{
  "n_kv_head": 4,
  "d_mlp": 320,
  "qk_norm": false,
  "parallel_block": false,
  "lr": 0.00871,
  "weight_decay": 0.0,
  "lr_head": 0.00814,
  "train_tokens": 230100000,
  "steps": 3512
}
Each number is 500 + 50 x the weight over its row's rms, rounded and kept within 0 to 999. Layers, rows and columns count from 0. Numbers have three digits each. The size before them is the row's rms in percent of the matrix's.

# layer 6 attention query, 256x128, rms 0.0491, rows 0-49, columns 0-63
081:538549499500495507493447506455528459517484457485489504462532537451462487517483519427518492472513517557486453528515528421471565465511488429525499479523514416413479476514580665537597533442561653
076:516555521513518535533569459502485535601504546425540507481542466498525413530457596498515458526559471428530435480547529501569470494472570498515515567570410542544582567503553436437485468512604502
064:526510445530459515497492465423607541458518555510516469465559469480413465536481546485411521305457438437469521523546597521562536589438478494459550524451563607493519520438480543523539502532507444
071:566458478556568433441465455530425525518519427543369546445478503529516467454505521499424615496476532531491571406604510432546485582538513519443499468514504609511550576507488498465523566473542504
082:470544445577554400527567462533547449502494533462589392464449572460468459476474457485440501509559516466451502526420568468551532489465483502480436550373556581400387544457478533477509429519529550
075:523450577501482477548442462457503593496555480602379605517520422542396494444498562474532486536446499521560539561460420461487483515511544437563504406461446503442490540524506478553514530521472446
076:537500465533474549530509539517526496472487469575491534496461521512562391455462497453560541488486547483462483427529520388523541448547533489426486515464482435501523481481489558548499483465573498
075:474517469516474509503544541560551539567553534508556519559470454538517563446524444464508646500416559505515547585501483545432529455509429533448486389488561447444437488543535506510518479509341556
081:557536479469450442349571535471466484463517499516504572486541592551557420551563546536471549592537365489555446490538535444550556521523519502562450533560407510568538473499496455474569411540521464
083:418511433605477544434446526507466395441466503640512490487522524478413512513440505550580556439443407446506570458405518445438442461512508501535538481499439481556517501544496491533529492626554366
082:458514514518551488563505433516455499538521530469566467528506420447567616487496418519525564495454475468466489512464574482512371528509406597467490504535470579435561575560542565515535473469519472
084:496437540475479558508601441451459572489511570566493494428588460518503495627458594578483571501513572467509448495454485517556426506407461510438488464475510576475456478454552583534469532421583516
080:485491461549506568497469519479517476463429497405504553552573499581536558464545429507550392462532457477611512513540528481476633493523494448544396467604495447430485482530423424455437572462596481
078:412597538473522448472561583531502451462509422519468496504602423482421469503593495521406496520466518558541471547424473513496397423553549499469501522535506559503494512435518544458457480478497490
074:389527432517564526545601464449544474605516464524546412434473524488420575454463443462501488419564491545528481515515479461447587538452451527494490443504576492416431458470550467430533507443472549
089:466464434497447512516497429507538596535423523483564421569471470445469496473521478488562518462500573549546459572429440488489429514601441545536530455459480571415451548557552535533550474555408574
074:433482527483481508460511438466535592492513464522416489445453414496475504519442463468474621550448538596505542566547481487496512482587588504518401572538518466489545444542464542438542533562564544
080:398491435497617519465366501616452382480484503423494503551550484503487564425530527549579526558507542453474489537527565418509493546450472550499462533590536468452522555428509468482496527480574470
085:457511462463487664549436536481491570449550426478428505407459490556577553419473506467504514566484548437501468559483554487428577467508493477505500480456481541552532428565557470554439613494519491
087:453572511502492353479405542531489490518464472449538467468517469506487448526462530485475472504514526517539520562454516491390513441454520461499500463474436388500535485486500656549499504494473500
092:517543470563507524462499525534457506406600489492504557540503505555594429490505521492500581464428467465522427523515454563449445484487498526497480522494463443537487571484456506495535541449463477
080:437423560580526531546580410451430481425584488518529518480404545511480579573541530529501506514457571575450466445461494554593515579410457483566593557519510473579502500512478478519421532492578507
077:509532507421529526385484504492429468403491543483502525491474508566536556508516451544531409501409449553531552528446437434449489370430511503539458536432563492513453476479441533485414429620446551
075:439508460469524480498562465461559474428482480519501520431437495518520647558470462513529582465496512582573544521501547448530480512525516534455429523556461458380519398430538540530581550483534594
076:579555446536418512551454492515439478533525468566422503580485487476496476520473476475458570550477466545536526402505480571518508468501536531508529410458551606528562515425469454433502599518547431
076:475521446519495517484463482563441499581458514562471547594507499471423498490519516498537448567471540533388502468394432404542483552461477441448463467465554485430531524418553512489559482476670427
087:580468445508506545538511474511516462637501441399510491434508490515422510476530472484423505457555496368575513549462469508424487470461498496525526604466477507544502430540507483423478445462504612
074:485448523497475378493472494518489536512449499489494349496530496475494510525427498402527524535538459468471475495580508413547500479447478528366586475414517435535511550583507596522475426574502392
075:423491468551599584464472594495551498518507433440477534443496537424486518450476452522558466426512473534482618505492522406462504565483536488601467517431505583388529601509487506474529556472506488
078:493503455544498477441356530538478381467528534528544454636455504511355540515486431493549502586479435518557575514523569515547516471550483559445463532541510502534494570556460443484496414452441499
087:508516551461474521530418499460503412483489474507535511486492434426497536606520559540539528485494457546472451423568575540562471532522468544425492558547540540457518507490497452577486547464540536
079:507510484560470455476511448501412539544462581451437465610524514430590550522523514471545503442467421482524510544531488460552424475469463391430481500526466448524441552521438475567474527457450496
076:573481614405461369522498514471577496502520439504457558475435463474575512519565530441508540577455530524514460433528499526517536440530473606465504456520484485559468504527560569573422453485430512
082:482588500467567582513414485477510514502486428503510475430525491509486549423561541498400553459544561478505532408456502440416561438548606536475505525404479449548480413572486516501480502456599377
081:407510511522523500440637575522388471497426479487544457475514478483537549499495534543502409576542483554481532441491500497420455505524522575542477375458538553548557541504511513555496520487484379
084:572473503519455590478533522499442577484547498498423484429520645454540612599451556507522552489524426477543395476523565500434480436463482489522497524536525579479460525448547483493542552490499525
074:528450454539438415432527498487522481496489501547522548547495518516396480490557552496574484482436446437534499424506515394404571538465457480486545460538495470568476559481429465503664480522438393
082:512528574540558478469513451515485455673396474556487494425537477473441488523454468403515543505556456503491590420589526488544579482500580503491522435526538483459526517508505541477562481535461444
067:495610433530506471475347516554462516420524494488495497577518511574443552467532491495516525506495524536486453559561472495431581483547481339494433434459486496526431483442484511423421449530435530
070:523572541529510354454471554547483638542491556461520571539462519546440527460428540473562489514499438408418476562509607440481536507483513546490484473439588464485510485421495511428502422504503532
073:494463461611467525639463457495448555432481558517514489436456514452507561515512435557589471518489554467464459564499558502425493480489423506544454451509532487438466442465528575487467574472562475
083:567537508427429556592542529573533490541437504530461466529536458511460577485470477491428456538515504475521523508525539415538606503470494589497456447490563491391481501444552628489552467490480459
067:484506509580527465541506553429547425450453572471443547552538534471514534533516583557514457512463455481513541439578528554387559511536418513525552443526469463588532632451500564517593471558471515
085:489556457492499480693485454450548547543455471450495439471477506500507505520484469432495484454500550467536618580534548459455583542524512584430497490466506434549557507566520518438413459536550484
074:581453550573470547415459509504486453429503532495516495550463517477486504505525497500451528527494459510457459419558510493542596469525466435552522426504438651558583522490461544474513590452490437
069:564427459425434527422519457517590535487549560500554483506447488452467406538486552516476575547523470450349587470496490546512427560463489498550487438538464452548484487569477493495557533488557512
077:473562527587463487598521485446404552560593514545481515490456559518447491476534462412481509413570445476446542458513531508472466549533547491537530523397484481477600465611598501523367440522537570
072:513557477392587482366502516421600509501469511506676556498512532465494470494483563581571502525544415566498572476499481484490508516585452442492545426455466486489595475490451542551575586559498451
066:560510470442566498483489366498564582532496593490411446532477529569440487511415564528436494593593473491476501538501545471498526577499566441493452559569517568516430471459535437573536552435559537
083:539541547386486488470458528477520510462485470475636468462516458528494559540460470431495480465528537432568458529444502517474572553468514551445504496504475488565446493407494511529645581489463435
# layer 6 attention key, 256x128, rms 0.0495, rows 0-49, columns 0-63
093:587510444435421437431455505435512515599515505489498375558457526459448501430599502439508438518489448475500468527499422373443557519488532473477430503525518496512437481461509543554598516459632513
087:523488538422464546507503552496504535434527513444409532411577525517610526479487504456458531498527478513476473420529437599431424494553563576458507484426420508498541448537504462520506562404441492
070:519465425501513432517517527492539557482499619490503448444475470430497631432565497559464506535443575429455455551552524570498490559520431416520513552506507461541478503556504535499486482434495501
076:573476468567465476424467552536489583465511466564415453552507539550414537491441459480521582516453552427511521454521491385536557592481527439463299512535469531500534519421505489509476542529464513
089:465439404520532479585481578562573501554592519412578562435480454562489452566498386487491384498497498399495517509515538525595514551485413457508496531343460440525473492548531473505452509474458507
079:516526488515532558570463411477451562455517415538435469593445474549527422415496525481460472522444582532560554529450485533522522441527604408474435468528523551471538403613462449432470561528510451
099:507502405542457552434481465452462495485522386549510409419508626528484537472455514498531539501492524512361602515510543400476574449434535552435458491507552474457476499482503531480484491517531521
084:397551481508486514438545475528512489503437555516609477521474601491496427473460429498504485457533466563463576562402448488488553500395447440488515395541503461473536517549532505520566493501419519
103:568446528505407541427519574474535536441596479528479525454499469563520474487452515469427566502504462496526392447516547436568451457484566614613422499455517523472563525478545443472474571500444524
094:445548429491555519497456516489519470462556510553510476467509561447469501481542579607562518530615541418411459445537581423503448446509563562551466534490498508620473590507405400486438575491442431
089:381509562454500502517366460490426530462538515484549536549458503496494587497471383437482463548527519488411503556522523545449463582535527541436486559494421510494455457515518540507422478461407467
099:477444373400451462538560523456517563447488579460510439523514533539604544551486554570497505524566574402493443486493434515589441562520542506366457519431482518485518591576516565560448503471502523
095:475551536461479543532383520517523477482484598548512479456602460536543461523478491502455479512455494476486581475478463453525544518552455535562474478579492468464482455498468492521558606469686529
083:396503513490516435406575538506524510545483416533425436530530437566454373473512485491490537495499624580515501616429430466521528541489414552435529482567498478447511574403509459540534529490460527
089:468545528468447465568569516514593511575568442478578545526452460428544512507506403558496386445420524475539459405486469605424503524555506461505516503471454440496471501547467464520567499494546543
100:446457532482555532500486490452537455527548495451595491553550583489508492578565492484470423432405497472517411478461448570508374606458428452483514468467497559598438485515497426476489530506427566
081:432463511478507512488569515450533604466505532532437444474502540553531487456452537544487413517505559469572491581519549550436478516483573402522565498530487474518533447563533468543464493602474558
097:503490554593528470458388524550512451510482569502483574430527558493516537501555512529547503511569449414475514425533576489430463556548515572484453486522447587555505504431467440519484519477496404
091:531520417500529579486468508440460441469483449483471532379487498564513512446534540511449553553457473517530517544502546527464581440549565465533482488486490394491518496526567479463505582500505433
110:515588557454568419465464570422493548524346490469561436532498493488425455497504493515420417518546518465502494540446390522506528472448497449488562470519488526559586577459441564448490416533482503
108:510577515561498516418512584552454503474519526536497408574472467588546411506498465497537636499536428475496482510473495424546505537499464458493402447487545453515474563466493459572563514487445532
097:576404477543497512579497503482436495494560533517434550499479464496488569494527456499533592517451461534516468428574548480520497462528442534528459514587480512529550499610618504546498464527555443
087:478582384488477498474511498509500528502442537477530521480482432528539424456409510532454464403534496557512592526485486474458499435448443497491588597506554505557537528449485480503441529486513584
084:524545436502401491495497498471624419483538492526485440508491486482436573586496511517525487448496463443502499500490577473568511528418540521460396494545476483477532457486536455547582486502534539
086:545570421579466489545541529441456465452528510512411426563572558574468515429423454561439523585480550516525505518512419418529551496461531448491492360466503432404508511507432474509518525487443499
091:455452531511438464490541518463466567467680529556413506473531549499473456388554479549584450648517478494488554487469534442500486499490531554508477428542560577452435472451478453451462524467573466
094:556446484513465540545549498537511485498355495439478458418496467465591417530496490483422521487553520465562462534427412536447522420562577465596521448448473549619456505522498508448580410402541521
085:505487582509492417563454458484495552590533489483585524539505503467520579419511455495551494511516545441439566502615466521497424471488486511386565477482502490490494493539492518425418540603467427
098:534512520550552504510502459470577500489481455397532570448410495405487449544520484500494438484507459551547564438518499564423466536594558459495548562377431532526466508472413478521430432403575425
094:522566530550534496508408432586501422602494549540542518551551507522403529467448497494462537507531530493539557495559550477542486511504409548607490506474595516574542573531500456536531506419482503
095:498453505498559495578600447503423552482449486449544484436477497452463555485523567448573558547527477540458471337597578585538429576540463562526471522541501549536460481542490566543505464422537378
090:550559479501535530469495526518384534507477575534534513570560555426588591481437553438539534424535446451480585582524536512494422524415485486510514495542472512437470559466494533510494576501435454
085:511463410471484464570519438448491464563486438494475436563374474542479530433515501480480539569484551589463561454423442448531569452450512564495517444458499515464534556425598498498462449624480563
091:450527412522579530473386482468547586581533459551505531400545443548480544462500481535414565566485564475502618508464490502556614529541611515493512475512534369486511405539527495500474422561569519
093:484513538507429522556518543475508508509487445484550532568457449510446552581574553543524399553480452511455489423536515547507500500502494559455508533556513481395586637443449452436387480467553493
097:511411486495413562517506475445444545450539512438509523493473526502589540472456480546608559541488462433574379456507520476444451443497537547538506454491367481432516562443549453560537575482537435
087:496510530512518435482460507471497487549569417545532485486517544518499484436512537558467493521459523481417464518501550535495475348470490460507461513571499520530507556485410421456579517452442539
102:529521495518448451500514451522601544620459371516483437530544497383488497502456531500517486542544479470502520430520455551469558534555563393503553485512417511476585490423477552504493418399493543
078:550642536530602505476415479510429475516463486500495526482563544493464481518439457536570431450445517490534447470579450509407511456486448423557432535504566464546513527434458505482479489525469556
072:480572617491563337477422522640477586524519543459520532501498481527498492470415459458545498499433553449430462487465550547480539477490548486484543498490567539493520530442447527509568479539598535
084:515497470564545447567451523444476480403519569552535580467438454523528496558569375576600380632472559430472461482517523561488553525559412477512466476508448454508394490550496506541461514548497450
093:463456484496442432515524464501569502496527443592510451507474506613455534456498424598437395629508488415457515530469523515486564549468502498441526503557525527396411474511478451503459532525554490
075:463559514528531432460445494459560411491563567577505531567426473456423585489600547528573456501562465600479478533614482491465564452446537510527459572488502421425487620425474458523536608510493497
100:506579473588498439620520495551512571495421526480542493482463492394536532496458466461456411497448529487548493555502400597497427570584470519592560496474484440569491519586522540461456507498534449
089:623477474538413527461459458395452461517501455537535479495528548539403544527427454509537588589435502517455546472648550391509565520467539468510424522620495537465515569485499510451473539494556520
084:521440470417444485452508499534506541514525572492456505575500491499551441504522497527473574590535455468401558520527610438575461581525441545447486477575459518453481507579517419582551483554399524
092:557503513547566457546552476552535544497558481495547498510496447400545513485530444410478554507511524568500483455492466583456570476495499493542507565442522440483536487578562518520548474493536601
082:580428532463538436460484460491531531442484475432434534561538529491413521512524602551534565394548400519433482385539550558560522490495494498462464386542490483562494435506421450517487473456466550
076:556429457421484507498500481520484521449484518513475438537512495543515512454530542591460508528488514377472480510418559551504515467515568497521406514457490576490516519533533438597570601591507489
088:521519575448489487555467414433631535485456463441576553514470440480515515521502482528472517487491452366556443570433454580563549574460495482440548537545477538510464444406471503468456448443447507